config.toml
hidden_size = 96
norm_place = "pre"
rope_theta = 1020.0
qk_norm = true
bias = "all"
tie_word_embeddings = true
init = "trunc"
init_std_qkv = 0.0701
init_std_o = 0.087
init_std_up = 0.1
decay_shape = "linear"
Each number is 128 + 24 x the weight over its row's rms, rounded and kept within 0 to 255. Layers, rows and columns count from 0. Numbers have three digits each. The size before them is the row's rms in percent of the matrix's.

# layer 9 MLP gate, 256x96, rms 0.0972, rows 26-48, columns 0-95
099:160157075108126166125143085087132132083149133083150152093096112169147142128102135164142129121133160121151116133144154107110138164131178100135138091148117084090156101134123139154141138153107093109085129143115121131120098164131152105161127134130077125149140135128156156120128134095136144108
098:141164125124140096122154139121070148121111135130137171118147133124146183126119123144121148116137161165132136162134120153146131115115153155145171108090104142112094114156123157114073133102127098110150141129167159102132075122123138126121129112175174177144116116154075132157109135118097155128
097:163143156105153122140152096154104147145106148157089087130142143138149131107108116118146122107171100123140128143123107118147137128161132096117122131168159118156158144101062128092099085117156134125136113144181107124109159118074122142155187152138155149110130123121140103139138126073109112129
101:132162107133152101130142113102130135111119095131173097174136167071130109118163139108072124139120168157159160146111124110121170145130123110085122149092083094105106174132139114152154124114105121159106136140136100145116121095122150127095138097140132109143102134162094151145141107146113100098
098:106102127136136136179111145134114121116129093136152112124117147140117111102157153118136115106158160097119136166117137137136154106141142168122072152075141129176119131093166160142158169101130170146099111099135115085110106143130145081110129100146112054115120124097123127101129149136141113107
099:107125123154176088138142153144123180121142101064146143131121153151142085134112111167143123167087131158159083126150161124167142123145098107146149101119146145146120081120093137107115136106157156117117143090121108127121120162163132101167110117098162128153107121142125141169139095135133115123
103:137135169122093156151113147166146109118110120127163139109097105116118129140157100132162143111113170112161112166106114134169115100102105117105135133080132089127159110090093071147139090076115116099081085105130107117112115134106145128135149108110109141099135145132118116146108172155136107111
103:155132117147122122151145113134143125089147120131077126160171145135127135118154118065160127152095123094114104136139098164142170125109170122132112111099098153098158124109103153125126131138123093075143085137162101171135171152083137102132085122116108136149117114152132143106094113145120127160
102:146153105068151131141130110160138099131167069140182106169121150116103086126130133186154136114162140125148131100147080138140164140116136121124111116170167145163120134091121123088137167127121108130113116120126157138127135173118168114142133132128144120141118143095124106162131106121124112171
100:127135185068158147172127115139125130110082093111146106135107164128148103136114114104123157125115152120142128088147166135143120097148161131180150152116148167130162128143063129109119110123104150137158112147121168151112135133167093144118122165123129085085141122136116100138119098128132114136
099:147139162093120099139133145151127177157116119120110117104139107106118093137104144101105138129088120162106143148154127084186168173186174102154136160132151116126146119124109128109130128131099102117140113177148109115131120158120115120121102161139191136102110103104150118125110130134109144168
098:083132149136112109139101137137121115136139148111134107127135135115069127160127119119125110117146099121167100108093143097114168120120129140111154091145133126068092133114085065125105093135107146136126091101118115124076159083143163112124131099104089128137168144143125084114133098111143101119
100:154120182134155127099091168139096148139138113122145140106151140141133103097142146168141140138139141183136134120124129161103133155118156110131146115111101085067129171087063112131107185133136101159127116133131156137106107122135128147120113120147109101099140167128129125115155115151120136076
096:147097123122127117121123171116158121138118132093145101146143136151147138149133113135083128116139132100132124116169137103136118109133136094112131126122118108089093166172163146130119140149150070107118130097147157163172149086145099089152155105082180140106099115127102164143112163178133122113
097:124103125148127101141121117158115135146130109164123148121144134159114134139124087151066139124140138174115126133154093132127135160132107144127112150116137129083166089140185144133117122131087130126125140107146170135059117131167138138112117131108108096157193064120097128126143129157140124096
100:136156140131142134141098105149091119108149133112134133165118111127137145116104099152132174130129129116101155119106151090136146165060140123092100128137186108122145109143104113169084109112166100117117117099173145146083123141100129093133125141117108132077095116115140120136095138147186139133
105:111116142152149104156125133137121119113146180140094136126138129147144152145130073160091115142152162112120104146115122132097098143172106098158107065157183109154123129144147118182139118118113134171119140117175174158141185100112126135160152147148117134131122161140123114114140138112135126110
104:167138119138119127136145088124144090118114138139105090130182130109139122140153125114143152103138131156155127159102107128116187125130130097144165092079117166094149162088120141146150122120141137097122163144141154172149143112081152133121134140156090068133115123145135116080146118132139132172
101:160121132129139118138133091153105148101127167094167111181126089140114121142166105159101125106148139163071124131116120076087155135145131127131164077122149111085137105147157124126122122139127114091127144169132115156108094144120171117115128156134126113121178127131158088128147118151113091145
095:123114128094147116118103139165118073095150142127077131126123105119097139107110093153125156129117104119110104173144135125099165136091161143148134108083164171098118090139128126114088120151117106147094103153118087089132110104114134147072129121112122093135137107092109133104126113124083154134
102:114117126157123159137184142103129091106152099112133126116153117168150112126125128148107102170076146188140121099129135115138117152100139141138080180124169131122151127128150151107131109120147116086134129148149144132107122144097121104099159177107142164119149078122128138164115149113130179119
102:136126123109122115103103179102112097139139172123129136097148111126119130112118149167087166141110134137147111173115123108120116081115154166152187135139115129122136136123151173128113149132112137155117109145152112089129196120108131101137132119083126122127133157167125152149145113097075074122
102:129141076119134145129160119119124085102155121120125089140102144081137130118170106107196107163084090169136102122115137165130118088133118117146117133154141177102146136095135140116126113080131133170174133120131112156127138144128137151151076133151158127123128121139163104136109163137126142106
# layer 9 MLP up, 256x96, rms 0.103, rows 26-48, columns 0-95
095:145144114145121166115128123150097118158167096151133099124139135128101140120148140138149157159138093145100101104115144119074096103146103122103106172103084124166099136117136099151109100122141150121107111153148110181137135137167120151169114123130163168067091121116094131133120164158117140128
098:128159140131172117108135156167169095123150118140132092111139107144120169102141076116106066128162124111098145114145096159109087112125112151120092098142155129128123116099118119114129092101139135114117125160151087166150138168171102104146152155117103172106123140123099136157105142113119148140
097:137141096176140154085108118153185117132130136172111096120153107085153138121138146126103100154114107131121088080171127115110167164141127087153178143126129137153164105108121115126142141145157136076126094118105152137119112165136123147122136122128153107110177150095137141167118128133127116148
100:136122150134126150129163167152117125081088126127105091129158085137147138174097117136147125118116149119122179147121113114156134161107111132160124166083135150118150178121145165145120134109138158133130162159121134136142130160114138172097160110119103126160127141120130164163151173118155163080
104:109131095128082127157147125122184138123103148113184107122163103096130078124140079130107176116130125129096110177143160123133125103144117158126069126126104104131144129136092121126119098107165082140112101098137106160152110130098139134156161120140150133133101104080132131107129141118109120137
099:122103130165138098115134165082139123096128157135125153127098101157140137109095072090119102149109117103120145128162114107086151147128126134168139153113127137092154134113183154108123124172142116116146118099161116157100138104173103108099144137132166169131126100136118127102094136121087090111
109:131129176119131181140149116128123127093142112129193122079154155107161138117096151129152124106127171161102117124149148131161116150121134106112159125127107108129114158175119146139160109139092122110123156159095098139156074156172153142123124103158167121137133095128121148127135157108155092122
103:099102141153154097112146138139155154088166125108127138156172076093089138107112146111178122125135139093137128143101174126088100088116137136128154162062093110090107116127111126121162157096136112122136113096116148129131111107113135115135142131110107134105138086152089131125099139105140097126
100:151098120092109132114144149120103160112115125102149134184150199118160121123110136105140140125140079122097133110151117163131143138121131096127120128148091127160115133088101159109122158071123143120122131116108113142140112142128152142094127160162102113147134090190123114165133116103178109160
100:140119117072089125130131124110109136113116086154103119142082158134134121112103062124115089145091132135126099094147130142129085100162140149122140083119140157107128134092163116089137143113119147092089138139142153125122115167133103172133159118130126121177126110121140131097085137122165143167
102:080116122132136145065135168145127120128111158112137123139142149113159111141147129103173136150099156124097138180133121128160113111111129101107169134178139116139145152103148117118160100121065100136143095108133171122148117114158155125110139087169131121152159174113107129148130092131130162140
102:118156123178096136118135092159127146134112073157129144123125118142090103136167115145141143113110169114110125116135121054122119125147098156119137141147133140136149125141124127103136106173085157105090139152146154129089124139163146113101156074162117113163084137089149140137130094106114126149
098:168149121110136148113132119111111098148144127124152099141138110165117149135144149129093143119123116109132144140145127124101114153183127129144135114157151037132142123120095094107182099159108131113107173144130125075118132149118153109157151123125107133142190129123121134112135148109058120134
090:095117118111158095107113137114143163160100137149065110104117123106095147133135166125137090134161127094117150145092135121131161121096140127115096131117113152108076138139130149118136082124135095124174139097135113170129136108141111106074122130113120124098151129110114129111126161107204093141
094:139144124105114103134147167126110062161125104112156190092079145157128118094166151137123144134141129142114111154092156134146109128125157118160130130123106100141090146115125140106095154120165145083137112090141140102116140126180137161147126137156123126096089090169137128154135138146121108156
104:124138103132149155143154161119173149156130143107130119139106094121155130123115131187105174163126119127122104133178122079163141098124139137130092141158161161098104097116140117122153151116137149106110172097106189110163142127160143122120137113155133115175108138103111098120095102130158145137
106:124144126099093125134123139131143170134139125103103102107164090144107097151106099125153125088135126132119122134135131107105157108121142132152141127095107098168117118077106107151124117137119132145153100128110094122121166131124096146122149103094139144098218079155158134108161116139079105163
108:142094136126113146086144102183147104082147134150078116116127104120106088094105114149161126144148171109102079160106149118113129163090134134151112169126139105155126141136126171139139112145102132099128130090130157142159131087139105117113115132142144143131144080139126090115158104144163114097
100:122123099085155134098110102128118164184127115155093092083105140152101157113097146098122176129126112149165129098122116141133084128098104128166118147114153131144127157124083157152179154102124115120113154108118147154131139151120138122130125092127152128154126168126129111169083105141134170126
095:122156147073168116121166150137155121152141128142135141129123129132171116153133145138157104142070119117140118143161163159132110122163137127137123154133103127179139161144115129120147126093164145142184152097154177111144095134096108154111132115117130102159147135170156094158169106131119090122
106:112105128121154082111151113129083126134100099127079164092101101162138128146111143139178104124121104140147097107138136118118110132060113158158138130145089137119133162147129098117126123149094153145097142098156146152132181136128130128106135159129122126147121099123134119077094088122113077146
096:151082100117101159128155110122136123104105116144096104086181113130100120116058122154132147171138151156152131140132105129141109103138090080112101077156149137094150115095122172140162137150140158136126159159141089143138139130105104109129123123149150125129135085157112126142161146133108109131
097:161115149118088130117115120126100136162144143122132140146139152101151125092115117153103144088145146134107090147135113112129143129157159130171067103089158137113113124127135102115122167089121114126124087145131098072170155142086177166124137147113097163118124090116139161119147134148087140142
# layer 9 MLP down (transposed), 256x96, rms 0.101, rows 26-47, columns 0-95
098:160135108142136124178132108177083140109129139100114120131125101171180102142127107123122126123077115120116152141108149152115128138165121145148159120101140096126103124119139103098148081103101101135137132069192118108089142144125133106123121113136122136151154127163150131107171081123094117140
098:091156121124151116079122170147165141106104122166119128113064140112112135111109103148150143115187126151121135100139146114098153144121107108098150160120127112144152155113125097170144111135112133161143135141116151099144119149163099139166126175153136117118156104080102128112134132176117084121
101:141141143129128136134163135139144129147124138139141152126155176094125124119124143104181136082135108130150090116108124136121145121135142123133169105139135101112096183132134151148122106119122128119107117107163086095078097112146080193067174122078134116128152142112144142140120097134134162153
101:140131118173162159151119138165068131134133105104125120116154134162120120165130129073142139126132117105080140138123108142142125137072148124150082171067133127162152116098120115150134081158095130121172127126156129121157124144149155139148149114109118127128105161130146095142131121109095166146
102:112105170079140177174163138123160122070167116125148112130137109118116108162109147136101159128148147133143159116108095141107115123156147144139120152148127162135103083107134166148125126101097178156164134132135148090135105162126123117084153128135146133115103149145140145131149139172136094161
100:130142100150113111186089110127160163124132116109178156123127157121100150059120138148141128104112164111113108159121119137074075133100124090113118173113141161124129137151122155095149119118142080140130152142136130108153167088130109123114111080113133144144161124134133131142114151130095141144
104:127121148139121116170148107157128121162132151142140115093084127140153134170163119096135132088078123058138154169139154111189097156139136113091110132139147113101165104093137141121135136136144143122093122106142129122121088145121127143131149171089155114106128163165134112129115170140143145136
100:187108089135116117162106091128098140150136116102117119071114150144106124123105109131127133100124164126151088116110130068149134126163206132097106135144160159115159095146100133142102097108127143150094117118118109109142114174092137131138125135123095114128146087122124134095117149114129151141
102:103141168098105108093144145095139142140102141134130098106121165141126129116149103133134089158142176131164071160089124121125135081166110126135137109134118153115112136135138148150087145117096160113129150126106136109107195098104106152138147126179100149096126139168124169138137112111102145127
100:138131118166102121152138144151147132100128133116126130157122127091087165084141131130168178115174106140128132166152138150148121114129075128147151120138127145141134105131162141143139107140130112091142102158125114113154123148136145152115134148173121133093059112152109099100172140147074140179
103:103134121143138132116119132104142134137137161113128144144095139084130147096136137108123145164123133135175151139121222115149153120162175121143106131133141082081167101131141099145099089134133124126145169106162103108149110127141102141114119151106115130120085105128134126190150134093141107142
101:186127140103126116146146115132109119115122115116077098122118151119100156140125151113106158112101117132187115126151108113139125112141111145176185138133106128172131140111137131185128107117121153148189116124131183093091141136114133130139130090173106140115138152139130088116114109108117094091
104:129145196132138144207122107102120122140122136139175137130104095120116101128167152173113145155099135164119150137126162135107118179112139125125115163122115142146103122150111104122089162121121090112097105140130160086118140109139115137146116104113149105105128142105113185154161119128101114105
096:111134143107111098172147163112172160133130115162128164163155174105114099124150123136131139142138137114127146103047140087128135141084128131128162118113113137145140117136114109141094127149135122096126132166191126136105134121125109184149109116126106143087109145128161189128106114137137113132
091:108112110133147085083067150107094140071133100101126092130107132101165073139123153109125086163154116119114108139164129129152130086103124132155128100130147114144128156140112145127131091143161142123111143132153128113150109132112134113145169108175138154086162162142125124126107096131103097149
101:171102149121153140207116134093153130080138122117156107162128136095137124134159125092141106113162128092165141092100149129122108145072091135148105123108124137106095096145129132107127125098116097131094135124113120086146074143135159125163142116107109125098140161115146140133132133112143122172
107:104135105118122135125128127090145116134152159075132109159115121128131099169140077145138141134126107156143120172130094156131078140140147095099118139119109176129095151165118129144157119092095084176083140120124145136158135140121153147160112112110177182129139134124114154092127113111126140159
108:122174121132140108056110111152139147137134105146119084160109147161121092126127118086135128096137170118142097111135171122115080118124149121092131137158105115139123108136131131149091130113149148172161162155158131186150124105115155105139098137100118132163130115112096084149135138121166110125
098:097139146184145137130181121102155149110118110152124144112146119087173117114142158132158135157102160078144145137080128101122125170157128155138113105109106158117130149107136144129109103116138154147094111124146152094163132117102095110146107154097096140132109140093119103147128167113105152181
094:145133128135158129143169110114097146109144149154152135086125152103154136112113138135094133121180162113136139112079107169102130128088117117133140146119135115121195113133111114158132171160125142114084112139099184138124170112111125138125115148101141185129107115109151101093105171120132159144
105:170108150125111147163110130149162094120170114120146131165131118110155117086142120115111134125076070139119128125133112139130164164139169114162129146126151160109187082122097139130129139148139144088133077181179141118129123131110124141116095144110111155114125086154116131126149125129126160145
100:123117091137137132122135111106111104117118195150133158123149106120140106117107138125130112069138125088154078122148177119151123126130171138098140187137130166145130155087099135145082129129103139105092130116097140102107181114133120130140161143091113114131116096155114150134148142142134086096